config.yaml
activation: "squared_relu"
positions: "rope"
qk_norm: false
bias: "none"
init: "normal"
init_std_qkv: 0.0493
init_std_o: 0.0
init_std_down: 0.0
beta2: 0.95
grad_clip: 1.0
schedule: "wsd"
batch_tokens: 262144
seq_len: 256
doc_mask: true
Each number is 500 + 40 x the weight over its row's rms, rounded and kept within 0 to 999. Layers, rows and columns count from 0. Numbers have three digits each. The size before them is the row's rms in percent of the matrix's.

# layer 13 MLP up, 896x256, rms 0.139, rows 189-295, columns 0-63
100:483478475466476512455567512491476475437546499491534498515498441464475481561488483437440512488465553581499433514508526481510497476556479480537517510515491482536530456490481528425508544545498494
102:525445463528468452454544492529523577552513414535573510521511512449485482485427544522541482452464438487472537472522495457574579495525480564475533469489487509566485491474467475502540496531472511
096:485418453556518484503435526467462538433532510452473457449458530539503494415412522482497548500510471495559382511489491543476552457468442493485490509441532471498525511416445484459513499558447519
099:488564479516516456517489538487504510442504512516503548492421457460476518497488519518498473528547494467471546531570502564565547523488551503488442509481524490556558533486357604468475465420479555
096:531492525479478487558523560450434462566481484495476596470579519466469490448497465546593470436488438475514472569490489475461515470475538479462473461485524503497443515569531526524481473523489446
104:467473393471484485496489490481456520495546563489463515488544507527542528415444499539516554509556542559411479581485526525591469476447528523478520500494453452475440458452544494443469520549507562
106:519463479484498462478513443479576478494606463460478444486441513532442532484570558484530500513525457537452459582449537500502483511474477579441492497500456517396479450525559446526439531559503473
109:592513533535458506508553497415549590556409439533515477510473518525469545501458453563489472574454523505517506503401568525543502442496564526496509535485499478465544425420513391479451450416493469
103:506511534433478487492550440518504530528470477546535519485508390535498517480509490448493518547526526565455488471490515540519456479469485527474464550465527501472535541448495498460528460449467507
100:517580479545515539418501456471556494524544484449483493434523458465496480548479511487557517462517489436501441543511553468525563539417512531444565563463512524499521394524486442476519483563599546
099:427534502458594474515523553472503534528525475544441476498508552522525480493530501509535478451468458471541461527446476460508482536498565492503526505527539477496511458564552526573548467582507518
106:512546524465392497519532475542420509514505503512513514526426557539497562448577532495487510508462526486491470460492463413465596531578540479494434578473478481525444477534464544459464455438451466
092:466489561510430500493491501488536476452483434439518512494550534538522525534491492581512436520508411459508608511517483502493531517466515549539515469504551480478498475461474495442565482549459524
092:433521451449458495523431512405477488542460460561501561501519523558482575520502537478434510443533498530464564460509564441462490480433515496410549536460468538491471531509496468562501496456523518
102:467535544494543534518517550480446475481500425437471482449483465469541434511576459500491522560430496462460614483497545487464525489484524458535497547524511468490457586471456503493489443523487494
104:455549501434492524533536463461474472501547486442479541518523518487486419623472562452598558433525512548528517497544546529514493465596519512483589469475495494448521499475501478444547462502546516
107:460490491525467535496472474474463498467477495479499472477501506473484520466435495583508477530506463567495449490499527466517505499448547466446526475530440489479509474414460518520455521530558433
096:486481528488538491448495433471529504565514536488483506380587553521560585405453450492491537469554487521556487458435477503439481461472525508495547499479528478487521481443500462525451446524534475
101:516524488474475449474507432489487577460549456455474433469495528494516451541536489544510523493553481548530499466505470558467494473492498575514482465419571445466490471540515488554524554470563458
108:462520498485515477543459538446438564452452507488497500436618459579525587506428521534510559514535527513493534478415496504525438459566465451542453478461507520492500467502520517509420490517448545
106:469439499587567505487460452450500560424457480528477465483550559492565551504534490509482509490531524499526543464515503439523460432588468490510519461549522444508470499489496452519466488460546502
103:468433442441510515462483555469484550532477469482465479495480520487489476455484444531502533477532475495476526459565543481449554551497580425522474497496525420422503453492492468491535516525549512
106:418447476464522517491493471529525517463519516526492525485439529495488467536513450520468530445453561548485482531547536505457511454583472421520485472531499534551480484490463511408539508518402473
100:476516500477417436467518529492503529502462440509477597475506470490491438476497450491473455476536456469507504506558477510480477552529593457534499553449484454502442533515495483469612504527490453
097:579487492506503557494476593510455476519518570485501492496473461410458520491509411485486532509547478507468507552539490561538497542455500470561490456483550527536459477501421546480478498454470550
101:521498456533551494498499470397540538534491487546442489470498534506503485515486452471488443470509497501442578463514539510547397493565427455522536446526497538491539529482496463536467557502481533
101:554555500511446491525493497494390454510512531544442531511440475529528420508484440523518520498467532420477535512509457524507496522485539463522467433460505542513530471514469530429457518497496534
102:515510475481498441515498489485469501590479468509515526413444545469442476497546482473568497473555482504429504457536505475491501526490567474534487542520464484428487547462539498541519424445563528
089:480493505544475535548472502474469537457538488516533447477496474503454581515526548495495534510480490512578558543493477566557543525472525491493500481483487534447479539495457509516472475597495542
089:495440493442557506516503510500490515539452439536544527447477512492573484489568510486460500464507509522464578573554518498483582525467501551507478444567559494459472520502521502501490474513465538
097:503472419494450475469459497540507381507512501547473562490524518507515555540465544457442463495508531511507567479506513523538541587488545542486523465564506592513575512535559406470454525529509479
099:485466497525532523590524424513448492431521499509426438531508513429523499531491476478525558409551477464544477523524506520520492524496540536446599535477554490475494502516561474469590477543521512
094:530479489553549502529455504557484525549465540546480547564551513500476522415459572535480484489534584479498505577577445471526567447560535386424487490474484525525427490517498429488464533527534537
101:492498489505529446518528481506461566502491573551435528444512501521502530535534496533534529585499555479486489525483528499448508438522498518481461569473477546496557449525487407468537480588486464
101:455490509563488521515518458488540480524505467492488533569527520546495489492463452523538522545468492492491592539527563483526514530471494412433514516504475526513537494502560454486498452543512529
100:501498467438456378509487532444600538484505555482410496480486561499532533531548497460525551473604475501453474594534485454504495530450496504513560516499572494446487510486486523516526466524525508
099:413451517477482529492509458456517482501462500429449515484531497425517495468476489513488584479574469511503537479531480422510590526564524420437578521438527574491453414502605540520489475552478477
096:535486501519429563570523505506548476503519563442440475543581503503441496451544520467506519513459485547481513525595433531503459516461565453543483552496493553516504462465427415538496535456559474
102:557523502573447486514506475468461479581525468532463517439453509457455506453521565471518514443510514470523560505503518483515531527570487434520498527547530447477483520558491573485569465439509603
105:534535509430541561515479534491545477544503541549476536503504504488514429498493504519562551521509512506464510523458513519536488460569501460562525450596451508486447533478526462615454489478520480
096:552515492487502485462485588467500490475527464468536507532498516558533477481432460490547473483489454523514476432416507512525562408554530445437526525507505536529581521453535496466467522462490511
095:513395511500497539567458504453454443460512443492532488475465445511580499474480381486516481482492479419535540561428426500539476415480558495509507531482499527531508476521484551442446460431459459
113:475477568485481495447533468520516525470511472471427519469432493538499536530471486497542495592440549547572500500486534477446540571509508494499546452448513539399562507526493514415433456507516534
096:591454509468574479537534507533495459539489531473454468478520468470499501544530495520430462497426524470522494498466480507498508456520510518492548473522527440461477522465411497461595511431455467
108:453450559456479482469536489477541462472527514510448410471622508483502467394510466475494496487493475507463546506478547540571416496522490532546472515528485578534457471521528501504528501508496461
091:449480609441519446528510492530518468454480570504526544492506528553484499481458538568432545537471461511526520506516538533457437546480580465503486537580466503502537457434510503583496482529512488
090:515547460448486538542526513420456499462530505529485583505608516453521510557471512468501450537492521444539511547544533458537435580505488472570513563520509514474483521468487498516476447499512453
096:515492497522484507470515501533520501541455498465452464443471486472543601525454491474521547510485515534491471501485495538447499486578476574464586574472475545480579449549531431442497501490389535
101:432600571444498459513483440483477513470472469506541433510502460562462516452492515511484510486493548526522586506550516515490574563540520560521524514551519453399498484484501427442556455412537506
102:505476440523583428457584546540528450500511507455525539457528507514518465473463531492581446438469572503515544477509484421515502532457508458565538517508521496470493463542461468523513501493554525
098:502540560482503433446513522460479485531454464473529545590454492479542461515481525493492502572469589482490481582507455556454534469581566452488455511468504507421498510469601474553488502507497479
089:426482472539478508418464621480532493572522456509515455511497558509477570495489524482560559541395438492483542476498422520500543456493538517458482479552534540465527484441502518549483585487492482
104:563507476514489512542488464503498508494563436498489529548506500508524536528497561600438509533492531492528504483521518468469438494472529538478525487496525577424542518474543489521433445497541516
094:461605475505477519449434558532472548486470618541494495509474491401474517503447526427521508481556486445509558513569414486522488496444606533509511514512475500504579443519486465516538482534469516
101:477491536477528458482540502456445507504487535501456433603514561518462472525551531596493467530533535481483563498522516527553476421509523460492449461507483470462549553462548524491528545448595456
098:451544475469459430524555544444547499433517493486493557485523455458571531520501482500539545589548514441499510519463528505512502535510509501539529471516484504559513487483475521534538515477572527
087:498474456470477541476523475468536488552497456478465456466501474490443539591483466484537466494471479466553494531507485579530530521504483460491509563481499522527519454488543483525476507423465521
095:533462474506536488490472481540470582550491507472479556485482481564469522523518490478492518495574511480507480477503508456520507450500505524508496589538484428563494487446454484542461506477516422
092:422551521494488602496486557538511468488539545501551448495562537523600550508454554540544475514548487515510543571442514438528531520492530478542506549556448438505487476537429491491590548472423447
098:485426480503490450484492498520514573459480512470520466482499566542524538456522473504486517538529548503450460524505523546624477520553525574555487434418519370511560497445480501513452523506486525
100:538453511491469456535500488506504504555465465453467495536551489451468535445466503554478483463518504464496455481525505462481533533414540486486468472504465480462514528560518472457413489514420592
101:571539458378476425528430499497503564451456513424533536509460447502573519510527510509442410466536541472507479435505516513508481535490534590481542517448520524467497532438528444493517530467555480
115:490491521459537487486514484459486521520530463586505517501565506438410542582465526532500560476596464474426519497585476515499493477522508505551499514552460421509534465496504490526463518418453432
110:543490474434400534519592444480510464515436566503467545494510447435411469418431465510502489518482514487485551478518468524532485505577566503503563458490477481489500524449498520617457526445428559
106:510452456588499480413557459463489498558500525497524519495475532532530426463525518447505484512441531515490481525524565467501498534489554566554530559516472550457480529524520531427518429528494451
104:514563442506542501418522464496514542519476541487538599494492543474515483467441512535542479511466483517509504509521419516477439550442549471530476536458536484502554458492520489483462465493515500
101:437506533454528503527459497542498534503497486488501486508513483450434520483474524536495470565535474530515501528584533456474530499469523498461471523564515503504415595450468436515540484497489456
107:515474489500496404459515512495492500506479438510400525487483572487529472526516529544550484568550455441549458480484492505470507581455538569475462509549450556529455562409465481476520487509534442
101:500529543504492509471476501522480526394385525436442553482602476453522496527465510419484557577520533546523568437537485533547526515474554458575434434481439502492529555562487507499499529433502566
100:442564521498455476574534574599479526551513539420484390515478487512529495520501512518497471501442499476491537428444586548531516477516467507503514468443501485538479548448466512486507475521549520
094:482519540532471543532500530468533515590435423526495456494503524434568439511501481511481527512544480467482481495560507522499483453520601429460508480475522576462491534543413543484495465512520497
083:534516596525558455500490525479484502544398412566533600475513547450477495455506495444539521511494451478470551458533532536517497474505506477519498520470452500547576483423500585531547459487567538
097:497548528571512513465443541552472531495481531501510516450512491472527465494455491584382538460541487552517513482575476545496560497564547507507401540522480545508466505480504531498468498488512484
103:493450507531477416470501485443482542522498506481492523561517467513494485505425499510523484565543486509531545492508427506540537501557520467469488524512525466502527446535555592534564449480495517
098:406497428573462515437550530476466522499493492531503439504440464493481476523450590437550487517492522483464534505514372465519476506550520485546493550478562442525492452510506512559459508461432430
107:553459480507517495547515541504532504538494557507516525514555439544436436445535510537482530497426568507497574496500448496537588536530470561433416450552512552526457488483455532438502482417539496
098:492474495512516528461543501491449453532462526472502513401551525403424519488502522472549518426552477462453490546517509465546440478561499457420497447520433531481438428522428503558546501516523511
076:472531543517550541434491485452471546574529489451541569486517526553458547551515414435479505512464582498514446385492564497537464480576534489554442422487496597494466504493468518530507476558539541
094:466563489539429466429518510482512554503454501534502483461533456441530526525540494577522506453518510489451438540507464499449500500523470462560511508495581479508520492500487482553506417491535499
112:521529433502561524518566510446516496548534514491487556486522480460513448528555569444500559536479471451492471557507511538483529474491542414519475539475504519516503469514539587511531568471417491
100:482498525507482492501434504499503494532504523578491553546415537514512510539461471512507498398500472493532492487498502538495489421561504484496498436475516538472512461498510537543456480530464529
106:475493442428515445458497501517506543457507510555436533527447508499459504487506545437525489526434512509490451461630467533496490525455444513523495505442552491530446429531533601489421495515570485
107:519527462516498476476545486445494548477556494474477466461540508526486477557550518489476540457530483488465448510549495416509451401524490523455483462453499494413483437451519517474463474529409482
107:543474500497476555440540508489518605493493548497495553509510502581483543538506481531500579398448494512488460497519475562423569514555479514512531459500425511523500468512506490552463511408486575
103:531548447528607474501475547554487489564521478559441447514550442464455481505452509510484478447472440467504584477498455488424477448440575536478527459475485551440426457511481450441471468452543529
099:477545557542494504518534463498552539475468586562508536530525515463466472516509503542509577549416512534516465531455534500568520511502544523554489421515419533403509426506561507505530538586468443
101:527488536531538526523533425490447510454556500521510536424449482475560522469494442510545492543467491474453490491573566498393526493489481520577458476564412502370458471531486499528483514550488474
108:538517526537511508509483475547519465526490525453503447499505488405505535398530472571444446557492484558439497537442481493467512413494558428528474488455440462537547502461509555484469498455507492
101:459516454500463528540458525566483504511495569483486471495540570546414521462493500457489467507451524390517575511516501547508481537509544461494548494469545428497432470531476551460556463444458460
098:467450492502450561507493492431484538511480513481547469450444523504499510509538541517575520507476514529484580407610474491500504490513573500508497449480556534437476513486519501504483500533523451
101:473532507462542494493476505524458535533493435471466517484405552544446526508425529507495520510481493465456535494498523500472501491537547519531493439497561464403454504427469544502536515506468502
096:546546516556472511458504542479492543544545483567519538516576508496497544478479533560551500531486536539527475478454511511505507466468537514543549515476440436485505539574586457498505568458470494
090:444549473512438482579593473562450488435484423566560494448599459507512542523509524547522507516518482495519552485540460574576509530479545459554528486497502440462469482422530445548481533473483531
099:573511489520518583548506519452531518435517487480463496502481575413510485430556470447472517517543480532517493444473495526466554499458438487522520502546490465577418479479526518522452489398494492
100:543506534468521507484538518474528570548548452435457502563501485528482522508492532470451527521530484526462513458551562493552552455498495560534538594488540445463514534461532498435529572454499489
096:581469484445520581571491451458511574502503509460519438519460498480506509499475558458514500473465512439459509459567540522518576555480520533502573473474453498530544512467608513500523430574479503
110:452507451505564470452456487478471550427417445527504526518483513520479445484406511452575480477531480471492539492468540503470463467488461525538488519532475508443492461549542541498608543497546545
095:479499495578532465557493524493443502417446494510498543418500504536499441445500509576496557456448487487463499462481544389518499557520539431487524563495527432453482510492494561464470460466512538
093:460447445502530491529484505490536483476463426486566569478499571467541501508548473500480542509572438505508415533526522452509534453531552555493579555554539503505445546534539520529518514473561525
094:473503499473421430495450559482515528505529446461445528517477533443456441505585511493564507507502478475494484544489535527495424587468536496560536497455458536468530462493536477507530515559502372
098:491591505537453524486571480451406504505483511449494534480473496521540435392550512491462515500509538540497501451600488467430505541559567505537480467425517474554433533465473477471520483529530489
104:484508530484494529481469569415439464502500564502474534522504513464501523467467451505520510411470491439526470516457613438475549474568524533505564448460411480589515520495488545514500498451507489
097:443504416516534504480499546445445540506479434466509448527509526469480535489458548460558485562410491574476500426479570496495493573480519477512513463417424512465499542474449505472473484487411478
102:491473515486627421520541468457461427492437517451517449495505496473584467498431521445480523499504477504469480471506524426499435538461475514463544510512437467482428473424416534505516518492534540
108:447497548509493474438485538475520574405528444426524456531478481475524521572585491481464498585509523541477466506472532480519501501547505443438568508500446491550464493469553451436524482499553419
088:484538496475471527507539451486532497512453493537519537528486512527545486488567570466521556480492502559473533449441576447543458536500530549551520561508506505517509500501463444518527445591513587
100:480555470492509439514512546432488557471497526526483517447555502433467537587485547490515538454482475501566467440443540453489526480570500544452498470539522463577543545576436489467473492523468507
# layer 13 MLP down (transposed), 896x256, rms 0.14, rows 189-295, columns 0-63
095:501480379467520576430531486534504482498562510531486542498463432513551517564506544508524517495428531510442447520471416506532506498492531513509495519475535486472461468435538504490528474526450486
101:480539560467424516476500495565511459463497494550488555521443411536500466460480472484588493517515568546526431532486520502573543516575431551476510565453397548482553465482523492480501435519481441
098:437542449525578475450524499524447509432472527583505563525527491457459471513427575499464497459461428551562528492522524514507471498539494510455468447457535506536477465566514534489447577460455475
105:475562487546492548471477480515542462471533543501534491480529529547499466476482526437481473453514490499517527483527529479509533494460511510539485510535483503501579520549525493563434486550519567
101:533471510474468474453545480421485450573473484505490501471629536456554494429453478594507426502545467555532524561465479509431464445468535461490450504435549521499516539521492495502512493497493428
106:561556525534489465476534524508456556459531506480562455490521511559514571459571442479453523451526514608446503490554508443451464550513530494523510518481467512490550397491501510476446465488557495
104:456508465523464492496499458426526503536568519567448506453478487572512514527466549463490485474550520483436578534512483510507456470500481509455504568508511450454529551429474523444476446520491560
109:478541570544498501504529497492509524459530503481507485497463522476471547482430522557546434499550502490568554532444480548422486501528493440564459527427609516474522514441469386458488502539531419
101:525539524521534444496553508411496530526525502498464445415440461490441463500494480430501513490479541528447466439530549519460501504441523526459538487437470489441544534504552504443480516493417476
089:541505544494441616466507462509554444448454437504470527514474450492492558440530566506562446518464432485540503506517489551524541446506481611522474570498507535485504430424505493579543448461530511
088:467523542458524471498490475507444450537486543432466511501473465506493481543570533530537482516552379506432448566546465483554532494571476449469552531480584573571497556470522495447557518504483487
103:479451582487459501552536451525505485511522536514498479482492549546496582544443526464451505467547497503481567482471549447502594523526493599464458429580501479479545456513474550548520472447447510
094:492535481490521500468474432472496510527461488535436516552507555482482414491493516545526432532459382562477486562430466498555473484494530498566501495461513575490475497542531497488546497426486536
103:450445439446446477497559495505482500497505464481523449516494494524506476460547543543452487514479572465414527476451502533460504474537494391406474479520459469502580432502485498473534502446581495
101:505490530525475451527457443528478473506565501459578526526532458595458492468490506503504499580453491459479534505485505459610463503463472422502560451525453571494487579551516466426480487492480445
096:455411525559501541472496532506445488535457534495505459456522518504499494420544475543539504535479426573470506418485556566500576507419455528455419527508496461461512476464505480496526462502524440
100:509586507532561549489496447577421446521519532478495471520404426514490513514490535552401437476460502505515561501509527527506516389535445487428480489550438517504489512490573480556568482499512523
090:394521464501506523427479502435516439447530506496466496520556511539495528482507512570514469437457426520474500557495485444462442475535485501558428494471461535554590517449482542404457530497559416
100:508482486450477495513583527506469463540499482471450420478474487510504528514489488496546574427469415511439545502520542502475519502471472519525493471511536484497534452512450508488589500495479472
097:505482534534486522473519501566525509512502408408543487482538544536412550478498557526489572485596476464481504488460536560579467454445537490554463557567509492543476526527516566493455507509434496
105:506445444588562505498522458498532536534443496485528454461493495483546498418507527460539536515458416387557538498493502522470531495463480489504569518500518463530473459560591531460544482477480524
107:528458562456480487460474481457506467545521504563571519569472448560516497507517500414448455400555423486488495494550565470469499551496514492527542465566455535541494473534432515467530510493457562
105:441514511469550513498586513537476501517492472527484521467426533518494477498518432450466539509531556500503572529431513528513502486529457466510485560439491497535455562503496485492497499548516481
102:498539482435527553425517470453475514469538440450443568455457455520468478458475508480573453518525416505533434531521482543490569530468555627484510444508436541500540513508479496456531489515550476
099:417468528497481456559478490492516444471472474474484518489475472505444505501523454493604612479497551526545513467503466484496504469434535535477494484587479530445526507518427512501512468537477481
105:436475472524519493499495579477493469495519525508445536485460523554419452478486492480521505501545623541428564513472461497427373540479446578501550415566588478450509519508482509409555542515553505
106:474490488567418533534489467530502523499517530458439472506424537499428556536459526414481480555451541529499479547507546509489552467532567511485466559490532436498560442504568504543448449506413479
103:472453523491512452532519427524479452507447519481529514527454520483471528523469448491551565494429385489523514450527558500450499560506437531491488454513459473475526489515480514598501532409571510
089:554532474463476532501548514510512476524435483464464533468468525540477461513414492467475527537516465480433548415504622565496527481495536508585518520481494478492517560526504470509470536467445469
097:523484480486502535524408565567527517522485459436512502499509553502537501495504545505518521465535487458547490548519499470520506517463508513487499542512516540454521470585473522548501484537565425
095:471536568473489450535515500569441532535593597433510510540533573396525429588506491560534509481469451500507437453491551541516529471531493478497499496534471516447527469503479518473563533530508499
100:484531468520466460503593480536534551513545468498534517460500487504490512487477534444554439517504508513490483561440520498481507465573534619450501427466521447519548600508549449538515536541541440
100:522507455460535433449498431481546412447426467502555522465465386540523507460505509498486480529659520498494448504496423545558472455506512459481461549467530478479402522519500476465558512395510494
100:536505560510492492515517550569506524454401511509566492496518536513472512504554479538480527440537507477510426431497481530491528500523534480447525461488516481455515461513440583541525543499482523
102:431512471470493546447550537427488530505434515506528571516510531534552432471447419517535438517467480491533476533517512542523456491529530487493458532399462469515457511459503500506521424527471480
103:519573497532573538533473579471434442475495477501499442513455485472433476424565523492533518432475521508446595473525539456461500502529487500533517490479472485566397464521455493515451448507478432
104:530523610515508452505532510485514484562543409509386492478490510597454456482498439485482499481462500511434550496435570394516480522492511447499562542477531445480418491529536473455470520493548482
104:514418482594488519560594523484522573537502442505476488450498464476503481447526501512509477529471521562463474443471497496486453508473430496517487591537530493535475445503525459500470481461451506
101:439467517476478486520448505504482458563466504545473553514513451513495441503445526411509568446519539507534522515504588501547527499498529529465501485491453527532533440513479562552556473507505462
092:535485499486506505472487491497561482456498552511509494494500475496536528419572558527501498464533489519544553536508486555551565525500458521466450471498467483552503529453530479536511555459505490
102:472537527520591531532518528536523504514497477470501529486514577539456529510455505503509554588555513464500535544471456484509532522532495511501498568494523515470495460520456525512485502502528443
096:483475538478502486423492486525421388511502490398452470482513499494467528377456501528427521551531470530481511499482489513450470490457444527487513518586472522451526508442511479553464538471455491
103:480460552514474475499464489520573453496524516559576543447502489530449499531499531572495451504453469549571524481545509505487498528595519476431482526471589546500480511546518420464501480535532492
099:520547501468539477469453526537514497470474535487471496540508542486503492558491542481519469471463589466510503507505473447528482629504495553430478554482525550461533505509475461457405480509543479
107:441524530514562539519506451583518491479450464524490484459472469418523541433454589453487489462583494483567510467527501468536534527492468499500542489499545520546492507604527548442593479507512501
099:502475484503514513481467465490509513486491427531618432558506520508471597548475479515426555481528433525498537463466588600502509517443481524495507431519561473482478428515513525502560520535541464
084:506562530499480447433478591494482411481454473522536468463375500516467442501494500498533537427497560469536461464473453541524525548470449547520543474461449491479553440420452581482509500515488509
098:530487420468496524472486516476484488490550463536520458494519492484479535556561501473496507530486491485561439479545405441520429534502542491411479534503504499471509468463563428527509526512506495
094:577509500499457548520578470556454448495478521533496565471506606537438500491577510395489515434475524427517442541493486524465489384479506453547444553490485498481530560553515432507508557540490512
107:530512477453502570497516451467468527486489502458543573464515507526489534476541422419484438582500410526550462448543546439543489475493493487539483535492490471437466475465453477470454468503504541
099:528555542510524474466509505490479502500555499468451493494486500471548500466455471527490433473451491567520555426451548438487533461535541548588500480528392551526473454553568516520440496485581544
098:509527570475509501508540495504510471444507551524434467410414425524502455542563515467513455481546568502499487593499404527472523503512439479471515528434441527543472470538473465503509461463506540
106:479480566493561393500481477482489446499472495552458543485531394452476461526516405419574438550521455478489504489477505498422418453531527505530534494552498559481469473506552579453503527465547496
104:422441551486555541496475482484537522441501499502470523499432497554441523457477518605547563521450483527515463530519469551525540462544443519544449517463461473483470545494516578495473496532542499
101:448505535496519509459555485523490464466515483475522568528502546467446484479560473473505496522467552544637536514488530504548469493538542550491481581546476495542499516436415455493480511419460496
096:559525488479541499489527489464517488540452463561524394513399567497450506466483462502535525444487484436402465486533538499520538465473512469481500490513493512462488471504507558587509475512493496
093:514553537528516447491438530521517549535573440455509535585585469489464459508535480490431464453454459502456463451542492454473497455509499496539538373569522477500560451529458559509457429519567534
097:469549542504528530490543486433512471533512466506493471487527543503519478469497475502523522532502512559466541523516513521508531551514520514501528432474520550446488519548547524481532487499498502
092:526476512503496446460519498534466516533440428524500499518447534453468488472442496411556578476472583562516465478510477485506535454495607469524531482498487547441514465493520538518502504549591498
104:540503454551502500510485509555548544510547513490497567481453515469496478509518549512461412491537472481515553481519471498515539494533586476534513559505400505530552522536555483493430471476432554
099:486532470580522521531505369548451483459518515527449555459474511504450510572477496461488606533483427453523524456520562498451470524447546533531488433498523519450493512434543552488494516518503523
098:528523488440533495551490466545467554491535514535507496510470522506465519513462530545465531551517503402447511499504526530472555550504507520533495535443584504595541533507509485526514597430462528
112:533499547475450411495526434499483436577527525473510514504464485507489508469512530535499489483548453588526463512473515524455431484463554445445497473463531452526485481549494509486480501540451528
106:474539538491518483486611482489508483485490505491470496515487477521519511533520463494550576503475519490544457438499538511484475473482491431463527509547580481535438457506542454501476524560470482
098:518428479499523477500584492476527482543477494501501498485432544548508533450525528506562476538511553455435472540475529450526460471386510463563523568480474513474499536456536501524503451565473454
106:567539512453559494493478521540538452514459501537545510529431479545508519418482458471560459502482509555535470552505473553463482487453442445505585489485536532523484508509484495474477460452486521
097:515525466497476512525551486503467518423498399506436528494562520475546528503554476470531546448448413573503457518410455426484528456564496464578524502476482507430530510461545567454439529500519407
112:543486517475493480406493459512489418539438578523477539491536524458499519492508523526537561502494463469488492441523593539533488485440469539492533484516503480479474492453516513493416489536512484
101:514516490561452486534516513482528508485496440435520475534484617487406533463463480438495526527514580452440510542466547519579470510584446507559519514520484477489390490502561488533480540481533435
099:469489417484508520543523505426475501467465461520539561501497498459495467566505474503507483436505540483484527495510534415518468495504485601531529620498594505503430513581509526503536509505490468
097:531411563442475407572498551548477510502519506484539483507534524563538435498473501536477548560501447507488521510531502561469438496525554539457496470550565558469510543558525544480544531509539488
093:453487478505470516548459530540531478512516544477557532488518538514511502506465552528540475510581469515484405455496496520450541577510517531410496462469484501451535429569491428568470505457497593
095:495444456436448500515507535499518500482569439499528534515473532502456499490486516530526538493466532474488452485466434395520515480472465503495526527498533563472451563534524532501496543517498504
104:523528447444501483495415430560513453472536475523536517584469492499469564470507451499539555522481457528570491504547573496525477523545481551491497548459471470438485463559493489479523495498546460
102:557448495505569501491557540525500558445447518517509497453462518513518493562541518519519582514548477502462480374519509503428482478523526532526402558535391503435428510501496498488540460518525505
108:441490479471537513435542514512464466508489522485443571464434541526424485487505464534539499477506526506513532521512569463511538501490596552597462514497504502509420435483494521457483493451507458
102:540557488525515571472419557471457436461582507538484575468472486493474488564508509526411464500446558478477548490527530484485434491503482512553468494541521524493446490540493479523475510550501491
089:488472494459508447461499474427541458470511503499495488539550479551543542532482515544441571423508534482441505503478474468572493525428432501446477514501458426477496498510511437458460463468447520
092:471452450499458498472488494523433486521534539519471522536515423491531505441516446522492514474543509554514474422515469392498538453509472472512418469520477485469570451517457487472511554525518385
108:482494490450509490495483536573494515522476572512440471471456516408492478529524503422508489515533479529570496545452490435510499526388472520447526517481501533464516501535527463537464433434465504
104:481549487452494488509375485617475444557475509453513539540474534502409441534471434550518549530523525527461517528463472485514484508504531507523511527427431513536519479531536487539514501501484501
107:502502534476429547519439535508498452549453504455492539478539539517479553500520471488494478555460446528498429505506512418572466512547574401512490478534522539459516463509465500510515561489516518
100:488539499519517544436441441517475508501578457472473466482510491499448457508529455545525469419472513483497517527457483497510508499483530499471511524500483516510450427488530481467500583387448402
106:457464613496507497487510572485464469483480543515424527501494495506555501444555405501455526533423474504502515540533467531484536417530511600531523416539444471517532510497539502535573491497499535
100:489513482540499534484522474425495543472519500503539513569489382472472482461541503487473422485566409505515522486474454458447555536538496503486473526523465534496461530493496471445470506521448476
106:495462561456465512535597568463548569591486452500556548464488474485490484521482414429461444469483602530506483509513485499495543520490545454541526469480475561542490530465492506444547489441505451
097:507543524473488545571547514463539478461547490523493542567478478579572549548507535534544446472482417480538516585484463443575453521500386378517516460451548452496482499495558496503512491467466470
106:479574507510589533482506458560386473518441524477527470535583589498445500469474484496528558517475505524538513490486432565507471472527484487462545526439529508550521449517495458467471508525480467
099:523485414425511477568425480525533470502442447407521479503590469522522501505526547490488443469484471404507510562495501448618429450475535511523486520486482496490464471456492547489513510469531553
098:545533475463515564501460554492448483488418494627467535455507496490424498521435543523506481530484438427428530557596535475506483420455550494493511471539510529502528492550504530560556492515486456
101:472542465539510499461584473498436517481487485472554447428487502454520581532584444468498473436560485478506502561493474463532500498513510477551468463487594463460536468474488614526505521587557441
099:486507508469509495520498406502481470491469407513486438503398495481471457528496511477423493561480540544547511426421527591496482461486463475510488470530495464498534535446513547497521565437458476
096:483466516465513575451503537464486559535485539489459515611443557467447480437528401479556482497506494462446533454474521518493477432563499489472491517505487458555514466526520522493509423551509539
097:524503458523518503522469462519407462461524485561467509525511480574564503512513443479425509464579463515507494529481473503538426527474549487491453480527464460481420509508455523534447510464564527
098:497507536537467511440501520458596550529493502507505548548488511465490529495503522479432502405467413510552510452486552469528541465497389524472455496507536507499533511506547566554520507497467491
106:494497482536455475444507479459503501486517573492514493505506542465458535511475569455503564502492489599492498566476484405572508573493482435497498562544483446456581503451454440531439485465483516
102:495557538482431509486579481552459459458497481480550532474549511527502417460450493437559427504536535545431505492526487465466538420517475494489484484574488515549477531516430467533478492464509522
094:468566481508534510479517497467510493559514504477434540552513519447500486549456451495453508510550546522484511528501483509546517432524469523520525489473489512551493500509528505537497528498587467
097:479493487473458533544474518535476514501465620522538427485491496470540503516573470503482500441453457493468483470518504394554520460480544558453442455497495465457514457384479483434473542495516528
094:461507529491472442449455498526565526493498478497550409499478503485469508469575477444509494478480453485512488513425519509471443508512476405464541450506475467535541503499503504510534507435496462
098:523439475452512570488522449447487537523516458526414527573496532460463475538472540432485461508554442507467486545517527488524498450576551443529550447583539492445481484467426526479457566518491529
088:507452572504521528442547453464513409557452502492501510507515483454528531425466486423536444489448346539457475545460492499536507551553506480520482573477514500530547473483457496521485570515492446
106:540444486510472570449503514446551512471475487438561473494446560519484482468431526513480453559503532529509486496490464563435437481480406442431510460421461541525520594518458460515454551497457460
099:496483478537457540512505536519530517546499497457514459556537469412515521515540517383477530471543513590517464436516492461496440508471526518493487421458429518501483545432499561493406615492452526
102:489494481532460465446479476403595461496529457532559471502527530461527580548485488523469484465477509544536507490523492557443501441485487491490507495494501404520524473397491539489587501474475482
097:509542509563538413499485508503451419428434468470475442483470510512449529488487491515478442472559508483495438511496520502428453540506484491482488488462527449533481510490515479473500432489486475
094:578506509515500424554453440462522491543480410413472473559495498521583595563511480539536499460561485502599504534441523404447558483516496517530555515491512552464590564518504515484478489490555517